{"n_layer": 23, "d_model": 128, "n_head": 3, "n_kv_head": 3, "head_dim": 64, "d_mlp": 512, "vocab_size": 1024, "activation": "tanh_gelu", "norm": "layernorm", "norm_place": "pre", "norm_eps": 1e-05, "positions": "learned", "qk_norm": true, "attn_scale": 0.142, "bias": "all", "tie_embeddings": true, "parallel_block": false, "init": "trunc", "init_std_qkv": 0.0567, "init_std_o": 0.0, "init_std_up": 0.0567, "init_std_down": 0.0, "optimizer": "soap_variant", "lr": 0.00896, "beta1": 0.95, "beta2": 0.98, "weight_decay": 0.06, "lr_head": 0.0158, "grad_clip": 1.0, "warmup_steps": 62, "schedule": "wsd", "decay_fraction": 0.907, "decay_shape": "square", "final_lr_fraction": 0.0, "batch_tokens": [65536, 131072, 196608], "seq_len": 512, "doc_mask": false, "train_tokens": 367200000, "steps": 2983, "dataset": "wikipedia_en"}
Each number is 128 + 32 x the weight over its row's rms, rounded and kept within 0 to 255. Layers, rows and columns count from 0. Numbers have three digits each. The size before them is the row's rms in percent of the matrix's.

# layer 14 MLP down, 128x512, rms 0.341, rows 0-127, columns 128-191
101:120151057095126116137152138134136108083170117105126148152138116048096029085075175113082121121129132106118141131121137100139161079151150106116109126169107056156118165103074148119075085114131146
096:130174062105160110077079082071152203181160137129162120147127102132114113176122080152086128144161086135176143100117068104113154143129149138142147157113152149145086123095179144063094189085130087
100:139142093144101131138106136078165222139212148133180131119141114131127179163101155102153136025141066157172129109196137094179098183176102190109137118126174132084179137108136149204166106150128056
094:094104125129071152082161143125082141143172115134145157131186154074070123141104158139126130171113180117083158081145127104125136199161162104141122087128142144121135131131161124154125144103092119
098:124152115140142126150151163124085072108124081121136170126094115133216151091130101160178097134098137117154125104084133119154164160146163148140080117122076166141089157157116136113130114098139127
097:155131175103150155132119142122204135112071152158133101129103176096101105143085160166113131034109096096130188100182132155054144138116118118187206108162120092201114102132090114130091168125094169
096:114158149105141157137109166159133156115195142145132100148116093108130102114153125178138091143180164074123111043064111089183138163104121124163117142063147114072146116128089189088155069203127116
110:164155133098152066152125185116167159166144150121080114129155124132100131108109124157089050177120117107151127064121160069127095182091090130132096141098130153118148127111123152100145120035166171
097:159134154069154097176176157153080124112149112127122183173128096205174118115128131101105103172118148086203154125091116152124112154140166121100152108109154116166143128151171162134112226147092089
104:159110080155128152149107125157125132123171143127159076096126113142115203134132105099111071153137128103115108135140111137128157135132113084125182103117182101145155118142171142114188162137110122
098:124141214105111136117128192148134153142159110110117205142139122137114092136125115171184076056135169037077103158131115081153149160151136096074115111143058143117119134121102152101138138052127136
103:144138079108125156188176137105134107198144083176130131120132128083161186163150133087134112110160133105110154051088177132135157070192139125131114122141114156101114123110118169153124099149156111
093:119058122104121110124124125136159189088145107118111158130184038106172095133118111134144151181187115140095120126102133129135120117116132109143104155101166121118145183124195085127155102129120108
102:143126132163069155158178150123122049149141118110121102104150188120150139091123155108120191151164153098081100128118112135147195175153084135134089116137106178202113127150132149118115120132118113
100:164087137098148127122133077117171162114124103141134055132120128171189084085124191106131117148140171138097113128148129140130107167098106127136137154123154184091176125117110210136154125169137113
095:109107058172147146129174112146100168123135119148132108101152145152067125152156161180076176193094133152120161152081156124197129097092175110128128140151122141110050134138100188113051100126095138
097:094117133160156109035109184208123088116129154136126112083126129133079067130145158122142127141124059157115103105101092066118122111129130090130135176104131143115127108158136078177120135118175084
110:167080125117122165128189146142105105146155118169099127115136126067050120114112045047106118120102143124166170153098122159171117151124098173149109107063150170110160153159107184175150169198112144
103:180145140168067157173126076158145091111135188163154040091091109140110135094117051160088152148182149139175176161127073096196159154153141106110131149037166153101113122125143186158146174185168147
099:142151138162154085102158138145115145153177168128146121143169123148106106123108193165137182129126075153053104123134131126145143142151169137127095148064144126113130125129087084110121123090136117
102:131166112100188198105101135165152203105141134105107134094173165222146140126085115130131139090060147067100092131187065111110114113148099219117142151118103135135129148063140142154099129163142130
100:120137164151154137142083149131114103131116071085114132161105121112152097083150190151112099142130148162170159132140132188153188103125066077160111138124124129125137161137092136151140154144105122
097:098144150173145155078111123102151146093114081123083108144135105143110112159124142171130181210145170135134122130130085150098139094113231131123189154092096176101078131145096167084193020174120116
105:067083125175126149157126094163063087073127124151196165168095110159147121153109149154119151110181122131126079109078116074169158100156108120110179143185096135095126104087162163151119146132154119
094:101145141152145149159169155108168143055137163129150166071118133108094166093155132105166082095219136154138116109084110111028085132155151168135137128110094190191095155074135124116221118109146136
101:106162096122150146122201182088144118088201082120110155113157081112122137058148076126173098103111168115087129122170139124126112115068161100118101131130163115121139162062119094124146142128103102
097:065147127108117117144144163127107116127110163117122125163142122190170165069142063140186115166125089143084112165169145129171091109099117186137148119131166096069143123096152123075069088116158067
103:140128094117140192130130141202110125151103114128149129119156097126049168088086177132084191092116138054156134116084127136134136097181125163131115140087172084122170133153140120074129091109130178
098:139165102102100107121095127113139143120046087177178144168124134086091146154159170094135133071121120116157123058092212124084111163142124177115123086134171153154150124226124066116137091128116093
106:123156094106054127121145109125107163093065101167087109130115158124123131132142111113134120078177078149160094148060117142055098124161166119112167131116145113161104111095107135152116117126152128
103:108176125040152117160209149127142187152136116171109128183128125046164126090122109069142157107116119168067094083091058086134130133081152144059116093116103074138116183093147155105184146067138176
100:104174155181129112171150131077075112132151162123160124133151106131123145155125149119125118157144122121167090114102082127203106133071106103089164081145173122218138134114142122069096148168102146
094:133112129109120115157133168161084163109084146108136153121126189160139112086113118097159157131148094092197131140148157066057153162151155135102204142168132070087145152117157125098142154116109097
107:165093155135116214126155124209121148159209081136071109130135159160103132126149162107093169149138182138084142113178141145136153118103121106137113172098077095107130116173100111193092099137145089
102:078140082104117134118112105117092100140140144109087167144104106126145172086132129104109126126097167146086130143118080173118134117100162048137132110102099146080122130116148102132158105171082171
103:116083106106190115187147180109115145122206185095076129126115141177158154127100144082077140165141132131093112097104178125140198173130132159128160120095128122141101129136102112071134111113162086
101:182124154109091133109132204199046140144113156112187147129106160146122099147131131113135137145123141125162136115131159117095136107150103104125136108159177129177150103122174128182139133130145107
099:134122141036206137087146165138152120106067166135134117047068140123064135177081055104127122105133200217122099219131110083096178123154143145147090160096142138106167108144093148146117129151117097
096:161129099092041141180108113097110087130191165094141079115072164171137103122166147172109107122149099081084143082139123141145154168050112168119051147115129137177097125153138131123132106119129172
090:122178115103087132110175095115159149144141118119115147098185189147168132074147223135190092098133079137115155130140138082154088156175123160071154179130141146126093141123153169176154186119138158
095:134166121080145123069170110153155174156142201122132125115093193097158093140081147183161143108078167047121149116126135134115069122158098156120128190124160155133177128147104099148140129127200142
104:148134143127166129118135165152151131157140142122109098153086117120199139117197130176143182128102134120120108121105155132103103177079123147045101161146153139096070097138104149144092147143163154
098:107158112187107144153183094087126137155134127081122160145141132135084162123125089095150157124150177183143109131018127145203091165099135127108136155129112055214107117130150100181073166052125148
101:153080071108165139108028124121099156151164081151164125145180185110104128100148125109106140128084113189084138166183140152144157138120120136143169120141118143135118174124117142151166142097060157
103:157105145170132084162118125095126133151144130144151148097058178164068141078100136129082098137106042168118108158139115113106106095134105133120175154098184068153099089116114197103132121116134103
099:112205127111077141193090115138117144161080120125135088136093190180159102136136157108153133162122089176161143108088120189111148152094138175076174107119099117069165100070131210146126123112185094
105:126161105153116120115142158079133039133144218113096134133160065124113133147117100130133138127101122127146112187112089142119101116147119136157150133152093070113117156123152114171109177143135129
092:121065113118095085134047127142156110164157102131113172149167113115153102159120144166054128111150135114171140059101116145143136161118127116156130153128095177114143146088186100156155169138106141
096:135080099163153130156215133142143131130139075159148160112154199125115140131170186135137168155123202137134131118182136190083115113112164181180113165101107144135100125079118143143081130101139134
103:138131140111147189134134087191138131145142088173154190143091130108176112157151140149166150127138125104147102190127147130105132145111161113190164116156154078116107172097122107129156135099223108
096:079131190139173131092094146146154133091178108125097097149117078133138082091113136094144149088117129094106143113180136112148141142126072105119152137148052084209185090110121103128089149127149069
105:154130192147062096134143111071113101150104131156104147193144105066114140169133130138086067097112191172100138153139083086100111132104141114109121076110170150073122182137169090190153149056098107
102:113144112136170096135119172123119171176160114131105168148116084165185103116077139165156117082104170131098148127111135133177165166163103166130119155161172121159170089132175139137104206120110089
106:097110135128139120112132104115072154112124150210162132095151166135097123142068219129139143118187125140136066169138113118109132069138123128110111113147130159161094163133123152112149132122184133
097:133040162122136131076100165130101124141100158122153126126071163104166118145161176073119053113113088132099155085069115112120148124158138145074138102117131223127139163131063118127123162115119119
102:139137114114111093141085155149075110136057096135072104170154130078105152081122168093123104138137138153132164105127100188116175114154137099100116108141155104109111116139114082082088114137120145
096:087119156128119123109129135160084066175084168112142104106105084131163131080102104169131066155101090151153107181090124119151150128190090102132069167143180156140167135094129143038080110196135173
106:136127118174138124133143119113136125132095124123141154185103141147139123054128152111130150173132115092104122126066107197102196089126099110161089129127119109101111105189134185088049249124132106
100:120166142081159125129100126112165157139108146141100126072164146105059131039121132125132093119136126165137104124098112087115106076127077120168122126129067147129202154094110149131210061135111208
097:118140162147132159118083144128151086137113073092048082099162128110061190088137154110170118119134135112127155152129124185124171104164094137026188130129119096155138131121122131099167130148135154
096:118129122128083122097126164162130098117138196143143135127089089119120158110164090112135057165145208143145101129093132122129094095144128119137107131108172146131140179133150127165128126165122147
097:089124115151103098145141206113125151097107101058073083130151166104196150122113136162151106134137158072080118127088108139152162137135099110139116131106120088117092104153082143107130115136112207
099:157148127138143130108067139216079144169130189098140115126113103156154137122147148119111086116109113067133113137135116154148137139144091104068067125126131104121119143137121067146116168107156167
096:117197100156163148095060153152136126149131125116172132081112150138121177025161165116107123166133092156161087179122104136113171160132084130126025163122177107096127122162057197116109131156104161
098:146094190164124148135158137054118089133127082158136152114121096189132125078119185181102065110158061120134109128156131132153137136106146030104141141162096142152139076081157090156198180130097166
101:199110126137146191091068108139150147138189090188102181141091110055146123087175158181133135144085107179119187141109141137116076142092153122126085133105120163118145135128058159123131103117138138
098:160136133097110122129121118160082132107107119138147152183130146140124131088112125082123177214125067157059123153120128132186111118094190164128147131154150082123171149105179147133137197159149139
107:113092111174133157144116161105167073143111103086111140122116039200140174131106074168152084068146090051125161134140092137127042173123147106173156119072134120101113131102093169088105115200093145
101:126111130170147118167119119103108080124116097113094080105128169179124124016139147089155144145081071148150131163154105120085160101120093179119126169130061195112187178109129180165148027147148166
099:113107117171148105134149128126120126088125135144078072146119148180077124108120141082166163115136098111139104089189106126082085178126104129122055144150139078046114114108154140127098143043108112
100:190116120124162131109099130136144111095190188161187093079098164116119075157129177114142086143120176108108118164116107130109101102057127150139128145189169164143100155192076119177153140161189124
096:120115139145132145152143189141093135125119093133116115189091123165110116152122132151139096145089115093083131129102081137192101128165146085162156176131133111136142128094178136181161096073080129
098:120152124132161146090178104150148184123125205116108108156180130139108162126135110139113122124129161159138072074134145124089125092098168148135084090163195153129175143136156147098063119099096157
093:183123117145110142091108129129163167142122196100136137119119114077056111130101050119087202107149138132096144079155169122119136156108186155157163145095145128161033110103088182112136154151167063
096:143098122164087114126141121106103094131100158141159107145079133176107176077119096122117155144171139215137126169091169139180112140107119131121131086165105094207126100179157134150203177143122154
094:159103129099153109162112125130136118100029138148188102123140154195174148121146140120098221190116149157071183175111169130137121199157113158141138140136113158087154115144175121160148109095071067
099:158098081117119090106147113116156101093163077120102098149110142116149115085074081158143141179157123118159147061192164125093140142195152117085151145116120163116137120164124167138145098080094130
105:071072114180114124133160126171182138115067151085184117119102089074135053159094150142128107116112076079163116120092096118122143138116094126136119152144122156107168138138166079128082133119164136
091:111046123147133091100084147168121106121144173126119134103146158105134102107141136137153121157151118090108123053119128121070170093109151138047185181102146122166115162181114157024118167195195077
097:113163109131142135160139111120104067143115183119119140111091129173155171087097137100180138119101117173147102152017117111137137124148146143102093137159131099108112104085142179136100160152154106
094:111076112142112096188137104149134085131143168128106111111145091160056091098099140133064171176112118135154139181180082131124114094108116096135173126108099220166059148122126125163137197111086097
101:135180119160155172142142145131088094125118167142112138137097151141147161143112079133190207193163125073113166099093114125136141085104126097132123125090160060109117084152103124089136110121109069
098:125088176118131118147134135103121122087183084174142182185213191116089061073052212089082109185137127108124133093131090213153110113134145145062133128120102127127137144175121157149084152112166196
102:131171138136113160134153118098103158107071128166064139092140161169207128087076183117091097092147118162149098154136113088135058107150056143088103133164144095119175136116107105112091158106184119
102:109030131148091126116108126111140089115139163144125162150123214151077125146133102146142077140186117079112126149063143145183146046141138135126158127140168104126146142147161143102129116122111082
107:121133142142180145093088181160104139160138060138180148131194129133100162122142153201139082121161076146161197127130183145161139138113044127165129113143040163088087114204142131205106161109103099
099:152172167101138116103132139133151106105141115164204089114171128171091097156105126208141158132144121077120100093154186128087070111099148145143096126093100182136121147154092064097166118048134174
100:142169183102116120139116148147165140152125108111172116113123100111126128146086138086136139054080082105108142102152138135101173130138144153187097153128135064111145167165157153121153095117109119
102:111075156104128117188149163120097105158069115129133109137140115117141143144177066137119147120102122101109130132049107085151144121073102086123138139137110175137131141159124142120127117176151139
105:130095116164107133205121152144128124187126161078117111156128099138140170090129120077148087132133130156124142127082151134112127143220150118149166078210149109102133092063131105133061165179118119
100:116122128186145157128155129151116120141146150163121125115089105112116150108140145124130122141107088146182137148181097092094139122131144114102113093070158110097127141128103147081175155192120160
109:128183113094121112144095102177094096113164216107159167138139087160116149011151153133129149129174132139179154127137123157057080178187127167111157160178131115102095142127097140132104130146178124
097:103133112187133126077169135114085107149141102099167119128102081101114133114160132132140110108101114107146154133099085131185155146146082139172068076152127188208173115079133101132199052147119145
094:155191146063140097164124098128133142138125151173071110056113088132118123178134106116152072107132095127142126125216106169111165122088137109127179091101040126176168125097109111100090092162180110
102:098160113075127108133117196130121159094164129110158120164116173108094079161119114130126122207113100088091110066155116143138040113128094123123049106127096129156098141113140125111086124157094108
106:099171089046078068078101121068098135126144137147175107143117127173125173178091109109110112146098210170145144128138142125142160122132180138129201061143134105123078154162091183086106152076053087
102:133130093116126086177235112139173135138105165154068142157093101155166118160141072145142066141092162127148155121096135129083154187152243103179114128122138134110099171119108172150155161101136082
096:160140156100154102194104143101116203186123171088148103107162092120096166098185127102114092134123139167112152117122121119165170157188117134118125118098110064179176098178151099142134174078082164
097:131151151124174127106070064143108115123123134169075116140115126096122120077122112077080184134146157122109132160158088095146117189136177127115145154110126100163140122162104145101139106090152148
109:147203112121132141171093136106148105074151129123127133149083143107112146144124161116116088145134150113141145130107124157108136146101141095133138135142130126074139152107131149094189127155131043
098:204120094142136162133110087167100133079126106090105171135080197140105120117159207081113109162113086200147132075098119151153163110084113118124130113089226116142126136140115140133159093192093107
103:074167126090177125088154136085174133130135155129148075106165157110165137110130171089134071082165076137105107141154100135129195129111123169091118134132146162102100146153155133213129104255133064
096:175155138091168134154144141153131117138132092124099162095137090168102141184177115091141135145137117155145117136035153141100094174159205163099116113135179159149139135127168191140072133180113193
111:077090112128143142082123122069169089073117149136136114166189155089095129133089115097171076070114147089106146135156171134068119080133128095092173104210097134145142147127103101157135100096162122
100:149149132166201109163113126157112063119112129139155110036099067147104124127170156107096128110114162129132099099122120126121184103090145133166169166117142126110144106118163102211078170097096106
100:215175141117155152160177128073094144145124147096155118106205052129148132091145210128142161170133082105126124080201166100134147059138091078084178120138156096119168116200108163092144131084144087
097:113165190118141132129194132162124104103119123105085102186181116132126147149174091134102098103161115100169077137135130044116204157122100139157094124172178145088141117156136049195073130114131153
087:079121086146113110096115132161092172151155076102140121118085157117105176097142152123054108095149099087154147173130133157103120101140100157084131159093142073121093174136175146109157125163204125
105:185133215122136103156104151159151132092158112141167112122109116119097134130127084133146133109131118155154129077186120134114142161087096078132150093190243125107118127134164085184160148139069119
092:158124187139155114142118142092168126082121148159127146151134136169099088130104174196113129165137115070154137190186131105077058116142134116098133115150151176097115116168166151108164173131141108
104:124124108141124127137178114136154169106106099158155107109098112161170134098148108160147167159131161112120112166103128163124162117155148132135140107181203139088146046082151150034164168133121139
103:131114138118098150070163140139151171095119086105070122161148124113094148100103101105089156100154119098124122085160153164152129155171056104134163115130103102059088171144113138053106169142198142
096:148098072105169105171097088146153154096123173139148106084104062166095169198142143101133119141126107142158159106189123130135165149075162127126133068091140091137128131129155168154114191052102133
110:054097125118144104146122080126097091114081205062103118123168141157134164165146132068129071090139139105175104177123113161112111163129182106124188124136099105112069132106096153124130163092159091
097:112124188131188155158138084118114191154130091130176124110122080124154186157157106152128137155150151165130143115144060091153143102171178069161154106120139091162209164182120141099141146088121056
100:123145152104116121128127137158145157083123124079213126133090123127125156076141189088162183141108128108096118136113170131067082086204088154111097115165126142123155128174105117141105125162085134
090:131129104163065113084132075116109176134120139069107155163107071095143139167085120120155146128137103098146192112084138133128104090126150115073126134167127153158146125075102082132105237106153161
099:100125137129096134107113084213115133145122130123148121114071146100124117071141076112140152185156139115076100144047141094119171156070115118177151127147127118110155156158162145096114203168136137
105:162212106175169119180094101138092133144189179124167132135115136103111164198170146119082138126165147130153153136147136079125097108160132092170207123134099120136124093150107093162133117058162155
101:132109136119156173121112116095133084154098176176173109053171168095149099172111131116117083114088117114145125146077121096073112130099150074143141155120139139207146133177117108160107072195129102
100:126180143091130117099132142117160154072132028204115142147123120106145116082135124146123110119119138095087115132126143134134159140117108111178052147141172146153087183189115150051166115131166117
103:127182091155128115111079117107145106127055202106153109113130121172192112149110136134117123129177114098121099137150122164175115175149177163118121100111091120129119107130148143109127151171141159
101:080128137076059135138128122163147092116122085158183159148155163147095126137135146171150183119201102120137090107112108146146137185095140132075105113067122144168145155187105173118155072107163104
104:124092196099081129186094150161126127176130126108137152146081141162176118122198097120094095085123167156160085132153127115152075141125165114108119100085128120135167110137150104112140114154155111
104:120097146160138156082097146144108153117124151117163090134163120152105133122148127156128149137069128111147102210140102131103163149178113122097143152124187178121099106173130102167143113126118134
099:154108128140112125134103119092130095087130205122121110098108103116151125124140124183147126069161101083108084120144126124105129183092097137157128109172131152150081115110068117145169124103160098
100:157131089100139072076111083137168138154102154087122110101100104129163146122155105161137149063121122134137126145092136083096099111164142089132143138119126134151155110119095136123155133183134097
101:119102103095083091165140154126140129103084151111074089110164142120103081071141101101143107132219125149170126123145102131049107171149102126177167163155147128171132126133127242137116159118127155